python train.py --n_layer=12 --d_model=256 --n_head=4 --n_kv_head=4 --head_dim=64 --d_mlp=2048 --vocab_size=8192 --activation="squared_relu" --norm="rmsnorm" --norm_place="pre" --norm_eps=1e-06 --positions="rope" --rope_base=10000.0 --rope_fraction=1.0 --qk_norm=true --attn_scale=0.17 --bias="none" --tie_embeddings=false --parallel_block=false --extras=["capped logits"] --init="normal" --init_std_qkv=0.0323 --init_std_o=0.0 --init_std_up=0.0323 --init_std_down=0.0 --optimizer="soap_variant" --lr=0.00457 --beta1=0.95 --beta2=0.99 --weight_decay=0.059 --lr_head=0.00756 --warmup_steps=68 --schedule="wsd" --decay_fraction=0.796 --decay_shape="linear" --final_lr_fraction=0.0 --batch_tokens=[65536, 131072] --seq_len=256 --doc_mask=true --train_tokens=460700000 --steps=4802 --dataset="wikipedia_en"
Each number is 500 + 25 x the weight over its row's rms, rounded and kept within 0 to 999. Layers, rows and columns count from 0. Numbers have three digits each. The size before them is the row's rms in percent of the matrix's.

# layer 4 MLP up, 2048x256, rms 0.192, rows 411-460, columns 0-63
089:489511493504488502490494518473528518518446503541451491486511516471499549535514473521489525508473502483497529526520517523541483496482450480483502521528468538489491515538473454495469490531439485
103:524551481482554503511500535510506511471428500475539455474510475502485527490520468480545492508451517500486529535512526480502476473504526525484519490489478506496508463521477498529476493511487516
104:510521490501442513507554513475506508486473512524470513472492454514491519512478524495500556483574539483524431450502513530496546475453492479523508535526503513527522496481475522528478498501519498
096:484494527491503483488483513526483510516507518518482495528529472514487505464561491539513485556467484495518533490483525470482513503548532495489508562482458427525503488495521473494514479473522509
101:488476481520492481549492514531560445514519481463476494479529479513493501493505512519497509494496524454526497547534524515494537492495499474514518488524463478490482493508476520497482495498501481
099:483515498517508502526458519497490524487494517499498506527459472572535527490517504548473515510518572492539484497477504456496554519494531486488556467510501493488496485498508462504475497487507510
077:445497519530536482533489476518503485527533509499458510477538540479491496469514540507476454526487508519503520561546483484519520486523500485500481502509469464513514504507496518554495499474505517
102:442547561517495490485541493489434502528508507486535477489496472519463493491477502476516509513545485497488519497516511486497456489510525524471484517503489487509526468519475520485481487467502490
094:468457479484474483494481495524537504504505503521523445507514469559495498514499511498522481484471491502481526490516451523487483478478472513464496545499483469535552476531505510494533514526497505
113:486527510535488521479480478496499504453469507492518504509506501570474469467471543504528526506510495462549504492504499491512525507528478515472551527482490470485452479538478471504491526508496521
113:462510486515505504482497467493506447493463492469493476470492501494504493461540506511509516536478492550506487452487472477494513534524520464517482497536479471491515525532495478480507492523478525
087:514483541495503516463498527487522520496507484504498495500533520468457491533511520496515457483510496505514490549502489546516516455517466464489485503497470524474467508517505576532532499533505461
103:453488509512507492491480503483470479492491477491528514481496501486494494511501527494499505523483495554549526483496497481510521497503503516511527495537500508482492496486497525489476494526476516
101:533514502545527485474518447503511475492541502514462516492486514493500472470442467481503511479495532474519500465549514475490446538567489438519516503488499503487494486437474527480456488507514501
108:485450503559504529514472524508489480501509485468440524482458477509528547491513486530466515515439499476473513495510514496487505515509488488516531480526496518509489462546486510507543508501518509
096:458525525491472521454490507523452503539477508490520494476492462513471532525481542496539473466499497478452474487526511500518470498444490510456537467472515529525523521487521550525456469501499482
103:466534530563504487459522534509533473510547500515537557540534476496464485476521515513510499472491499490525491447510472482511491503518524486434521490487495496485504487515509489473479468479493480
109:457505488517526486494474522484519491520529528569491504536491499469508462513504479482527479487482510480514481485496497500539512469493543494483558533492542501505491473493497531486505486504496511
097:445427473498450504507512476502506446510501606459523467489501483487508543508545518461508525478489504523474456529508457522531501538462480487530541459506500494504533509476518480496482461473513489
097:493495486497524523469509563509535478467540503505512455527447446524513497535455474521494532531527509466500515519542491505524472500482525460484503518459505547503508506509504474497540515511457522
113:492478470501492508504488506492458441532490545560467494521467439490544523526523503505495496496518483481539528472494505472488509503468549479524534467510518526512470522512482478503481481457513511
111:484491517493460486500490556518481478462476466524481533542515477552500503513505468477509529526508528488541433508519531521543476477531551530489462502510514503520496492475466492518472447503523495
098:536472535511515492509497480448517459459481514528499489489520491509501513459509480491536523508537556489513523523509496484495531510533477442476494540458504561501513492481427515437484491474478501
103:475506480498496493501473497483560491462472450482501454476473520480515544477532497477496462516540522530478458484464546490507511469494454544469480503503472507508473510519480521506544490531528574
109:505477564463505519489514526518528487463539525524508511522497488499465532538473510473485501507478555509481440498529491513506480488483496512513455543485505491526506552493445513463535492450452484
100:461523500516523502499494482510522537463491461476533515495514515492477501502543495478504479489497524537546525457498536497474535533530525534480474503513491474509489470527521507507519518528462536
097:471466537508496533505504525482533518493494520522496503520501482500503519540491467528453537511469493511558536473533541482511523440447497494503491473433531563484505467515543508505478502496549485
102:508505530479475521469511533493464442504517534469523495490514480490520483467486471491511506504487505467483488529485509491459502472517492488489485497478503493537540508536454524476509522504502509
095:500507535466486488481531545485494513516460500483503508520496505485533523455486455447511482548527499462479520471505473512504514460507503452503543487515508525510504461500468519523498530482489517
090:482479475523503534468531460518520493470514515454486482502530485457474470487456449488516492517499487495493526468481480527478482458506510537487499484465523514549563513478530519516520532500466492
102:467507448509463473509516498473520509470492491499533505465457516533567520531463492538487519491547501488482483488489483463517502519515488506525476491474484483538488479494494502475501503493495457
099:477495484519513504492516480534493481490499487483496486509524548532539524498487481455456467522495502530481519501497557518511496480473516536505449527468463483567526491524502505476457463515516474
106:507483537490529501482536475490467524488506515493494475502486524515499528518508508525513476504491497478529484482529453482528510500468490467555510498536510529509524484439481491493567510488517477
098:497494550490507463470517521484544478532510523522514497542507464431496519505496515501490522501506476496508506501500468505514460523503529525502507483505515496499516496519518496533454550531494460
098:436510496464462452517523510522541525499463494505482490478464456516467514515488507526502507516475523465542497495522515492481477535504503514538479460463496502482533484521490511577507494521460532
112:513508501500449449513453519466455525489500503496501500546544527542516469494558477485490513519498478512447509447510475515534541476476526502472536490528515483519502475526476536541530477499493507
110:493485547510522502503477523469508492530520451488501479493475521554526489484502490429495494539474494476439533516511527513513517454486505530518524514508508510498494490526521541551517503548510521
102:493545489505473557490470505527487523521479480518493537504528534479520498508514472477523489500479495536488514568523515507526509474500437494514515509499493504544486505533469485452512519500544528
103:490466510474493515519467528537543471459463504510507525542451506521486473456516508509489509542520519489542515522477494555508514490477480504499497469477459463539569467511504519466504490511494529
101:497499519483487520505461437512516515514485530489515495522494503561517471520513478458514520546467455503467473519514500488490511471510474564521488483498537504519540527494504520457498496516448513
092:498540472483509485505533497546524529535506499511521461506451503475498498513507531509526489493495514507553456485533533483510488507485501505524492444571492500511500520458531501475501514486525480
099:508499524524502499489515531488527482497471508462492450514512520498493488513531472483525503494463512492466475509479467497476483521506478506488466512478495461516538500560499556508520536492498478
094:484489460514501490525531482507552498511501470505506497513513483477473466485505545494495464504508506552520491451512528546517490542506537505492443482506488494509486448516522463495511456480496571
090:498472462491490481536485549512505504508473507515513514529478474503493487505488506485489454488473479503556476543499548500491517505491500532494521475484475465504498445515512511542485501459508525
104:465524462485455523553502503492496488459476467527528503462487482504474525490543474515478484480533483488489468488520474496502571528516505493466495476492490492500452516513511537527506475496502499
110:465539437526490502520470447515472573503494492503492495464507459492510503467514503489521526513476490523475513520505488471494522477493508488553475431504487487523491550520525510518521528497508533
109:532501547499520462513559528483487490500517501525481519485451486497531482499497538505519484534496454545555493501505554487462521506503496545480493517538493544506504552523527486519491536507479500
090:515511503538496501482496485534472481537486479538501485503488459531487508494530502468527496473529495453577484545532457536526518506474491480481526475531512476543526486501484485519500495540472480
107:543529472521471500470514513522503440465459527524509486498517493462480488514534525504499472509459500475516485483481504496478492480552493547511501517545485484496497479495500506506492500492498508
095:526472468505515505494466482511471467524470531468523508445521532532506510434506490524496516492486473493506530515538539510460476491489500512544525536527561495498496468488450517488566528522519471
# layer 4 MLP down (transposed), 2048x256, rms 0.184, rows 411-460, columns 0-63
086:504503497496558466530516512502481492501524553455501495521527561506507441527506491538525474485533543548488506460474467498504506529483500469523494516523511464514491489506528498496517515534547535
099:497507522515473486517492511497462516505545478496512517510471471529494495437470512479512503464541518450493503495516493480517548522520524470502528596525480489511510481510506522454516467472500538
107:478529493493516482551580476497492504497486499471528490483488544489442511531534462546534493502502500514510526542480445487499503486482504496476501522486550454505502431527494506493440482464514484
105:514490476448531481419483502523486510490515506505523484519491434500496513466493499558515505487518479477500519482468512478502513500508501511479473514482503454503477477484476485476480512476492502
108:460480478526481479507513478522511481510459485491492524506511499495492501515508502496525500502480476486532500503477486517495463476529493483497480472495490474458511518491496546527498530482552530
096:488503529464481446493509474513491493526537508514531480527475524498458493484503486512497482518496516497529502484515485449486483513481486544549501499510578504524503503503484544511501525510492479
091:534537481528527522501510496482497488512521492495506502514484482518451542511483476508497495498530500538516486556520480486490492473532509516506477508539492468495484495503518476498515513497545521
102:520507549486501529514528498483481513534501473493558436471500474477485507489485536495469490483530500503516517562509536520494500488523556479532529500554474515548499510497515487506507485502481496
096:440478510518537478461474522494533471508509470522530497545501531524542502502438520538446502505516506514523581473507528506465491529490494523467507489529541514478495471484498456468511532473511513
103:517488512501543530537504516483427468503542484518512494483491508529539485502491500479478505524506513523525534470518479520479503525524507518540528494465514462457525494490550500475541517505472550
112:510470501536502509472474511520521475535479506496454514518549488519481513543507523516484523507488454516486503470466484443485489532472472527461498506525510484454485537531532500510517494528502512
103:544473509500496502482498484487504497518492426512474491523460489494537542478507482421499553493512491523484479462504530545504458502478493505508500470524492469479505502484501479538508453492475496
102:517531508467497530488530548472485536451502472448485500508504528474540510519504452547498462473516468459481486493468554492517478437473512480501451487511515497519501506477532498497543502458528492
103:487506518503524522522534497513519450508544565501459522521489534493493501503518573501515535481503521550489460497521491490522490513517492522489536485547533494456514461489489517525533478501481525
111:525492496483493544485508443503497520489524497527443488458470504455491501527432514547500500486454534498536517468491460509501503480505483459480517523532488501503481527481513475516518494481538507
092:550520501535521504503463501502492500563568483522490496504537488484482467475544512501504494456487527508484507528426519522537495467523461527520472495500479509532504474480522488474464499449500494
105:508493511468532532496485510507450487510490464468528487531478482461490496519457516480510509531496540509513455490473517515499465475484485485503451530482529513496486488470461482521514511526514492
108:507563509513490479521507471492505511541509545537469466522471505501477497525519504511529500503502495508552470457496504466498515491468472505466479495472508489470485476495513523427476500492497508
097:518531522504517484528531499524508528565495477535499549509500547533520544498511508503481476511528486408484499526530488509524482503517457530494481499502551528510491509522518506512563525510481545
098:543532471487515475481524457519523507458482488536552510475518480515534484539497489541514487497524479492510519511520475544498470483511502527527512510498503507436509482516534507520500573490494524
112:497517490519522495509522511514502485522495532505536486520525515472517492482493513462501490506502473495532478451502495517469488500491536474548506475565507491517471510543488505501518492468540523
108:470507449481483509496484501526491512542512504484505502538504517510493510492475487518536521472495515529500500429502472486500474539494542471536507513513468465520520549487454502474477518453509512
103:505505495492545493503511520558497529522533461504511492500513547507494467538532515522513542497514539475500473551489492533504495490487530508521482494457499475466513492552479525524515537508474505
096:503512553470485492507528517508463485523479534481509516480498512508484471506498480474445536562486499526493483544506489509511493513494527513540473500564516467501538478466527544492517476528506524
110:505490486512455516531551505469495500508527505501488488497550473495516461514432505543491517528496494497450511506491515469518502499504453490533500514512521457529519553517529509491484508453463484
093:499503516481464474507534460485489484550463512504506498501513474523513497497473513506508482500488478436540493523540474539508544508451515485528510532486489514497474531477520467515453505477499464
093:514506487531461487463563485565506512471523518489483511467510499448517507464517530494491488486526502498486462503461476505517459472524515480475466475543484494499487500483507467511509479531483501
110:506511550496469513454492532499524471503558459511518495464469509499526481506452511487517503521493479517507523547484528525519495487514483505518514501497517505472502491502462527529515469489471510
095:506488524538510474501520521525511512508505530512505486526480435511491520480487493500498496504497477537505481501504472472466449520502516500528468511513500470515491506457519493496462510498511468
095:513475532520504528540475480517496536522500515529467491514529514503510481494472521502505520509532509485433465505489489483465449475437446510512480520484500502501460515490499517510487551504488500
094:472495510511523522496485483502530488507479515537546466502478466501506507505482449512552508488455560523494513455463510479518473484499509510493474493484542512461474524492487506490470502428490509
096:521496507484526491492495510459504525478498473511512561554553465509533508510477535514529526578521528493512490464492484508510546494493514513533512521494526465503552529483512437499522468542492509
099:534511495485483513496475515531500501493477514505475482496510493542484485480508515532530494542499471525493525496507505517480502502503514526467509486519510529505478519476540518521489522486533506
100:510482492496504517530505519533495493499510528465548507522564479488511550436504491462498536462468483463497493493510494491484521506535495495516472477488471494477492476475528492526515487501497475
102:483456468530475503522492485528567485499478468448515496551526541541495456529508474529474499566470517490507528522461539515480487527471522511494511499453510424503496500518469502477526494480460505
099:500470489476459489488504493547478527491498465455521505527513522485489484488507504484447509512579515503474446514461462449529473537519538469485511525509477498450524493492523519496525488508515523
099:506539513493541513545496507497497502518490503513526509451488472525544495481481516539479492483491528523510527503526498501489470484511477450499462515526490465448474472469526498524523479492539500
103:510484498512482494505550484514483554524495475441482532505498476542523461500486499498470502477532497492485490504490503539457449512512502481467484468528494539546476535500517503503469527511478467
096:531466453513498545472477490519540490505510478485496466515512486517485468473484499530480504512474479466494507462497510485455516496518461526504545466501527504502446486498474502495494489494530526
098:518537524482503526488521520517472478511507481517542555464482512508491563520472464511486470497519513422524514491480469517531529490490452449520489533461481512511487490526451475483540449511550501
090:504492528484511500496483478502481466523516508502445536481546466510543518483491482491515503484498449526527495512472479487483499488510511473466472539485547506465500437501565479497478541471486513
102:524485524504524519499545509476513533488547489534525515484530505472491524510532476447505520500555495489489500464515487498459493473509475492476509551507518488509547524493486465492512540499531493
092:499502459511479522498465520495504561475528471526565541497489507457508460511517483467511519481493501527493466525481487514494453514469485493543517469470507519441475520499510530497482520494543480
097:471498563512499527513459504498521560472519473524536500531471487457508461541478476521556505509520505524528552542519489458507472497466466537486512517527506454495486497522521474452505485525492502
103:519467492483530497482480514481515482495560462494479500486510502472517533579553490532465513528521467495493477497505485485490547511520494476539475512517494515487468518511549529501525477488512507
102:497441555499523488517473484529525498465528485481503507505512472510467520493497510514479508487498450501463497474509504535516447466479542529506544530489507484478493498472507511501551464506494507
105:483503478484497524478501494480551541500522474518510546514464532481523489559485525443513522497521503498485527505485471494504473474462453481484485516511490494503518482501502501516469480574505469
094:528463510496518479477504480484538498517500482481439515484537559468532452505471508495468485490550492511463504534508523493493445489511460558519494520520491501550527499505463520560478510494474490
106:472500521525540544500501503496542481531447519499521482507538495514500507538508548526509492470491500432485498466515525477495495478478483469481502541500520498447488486500484474525505499470481485
097:490514498456526552451497455504460502499489487535484491516554529508472500533522504526536500499526500502526572488481514490522439519528449480537545532501495494471491520506464468498543509503543489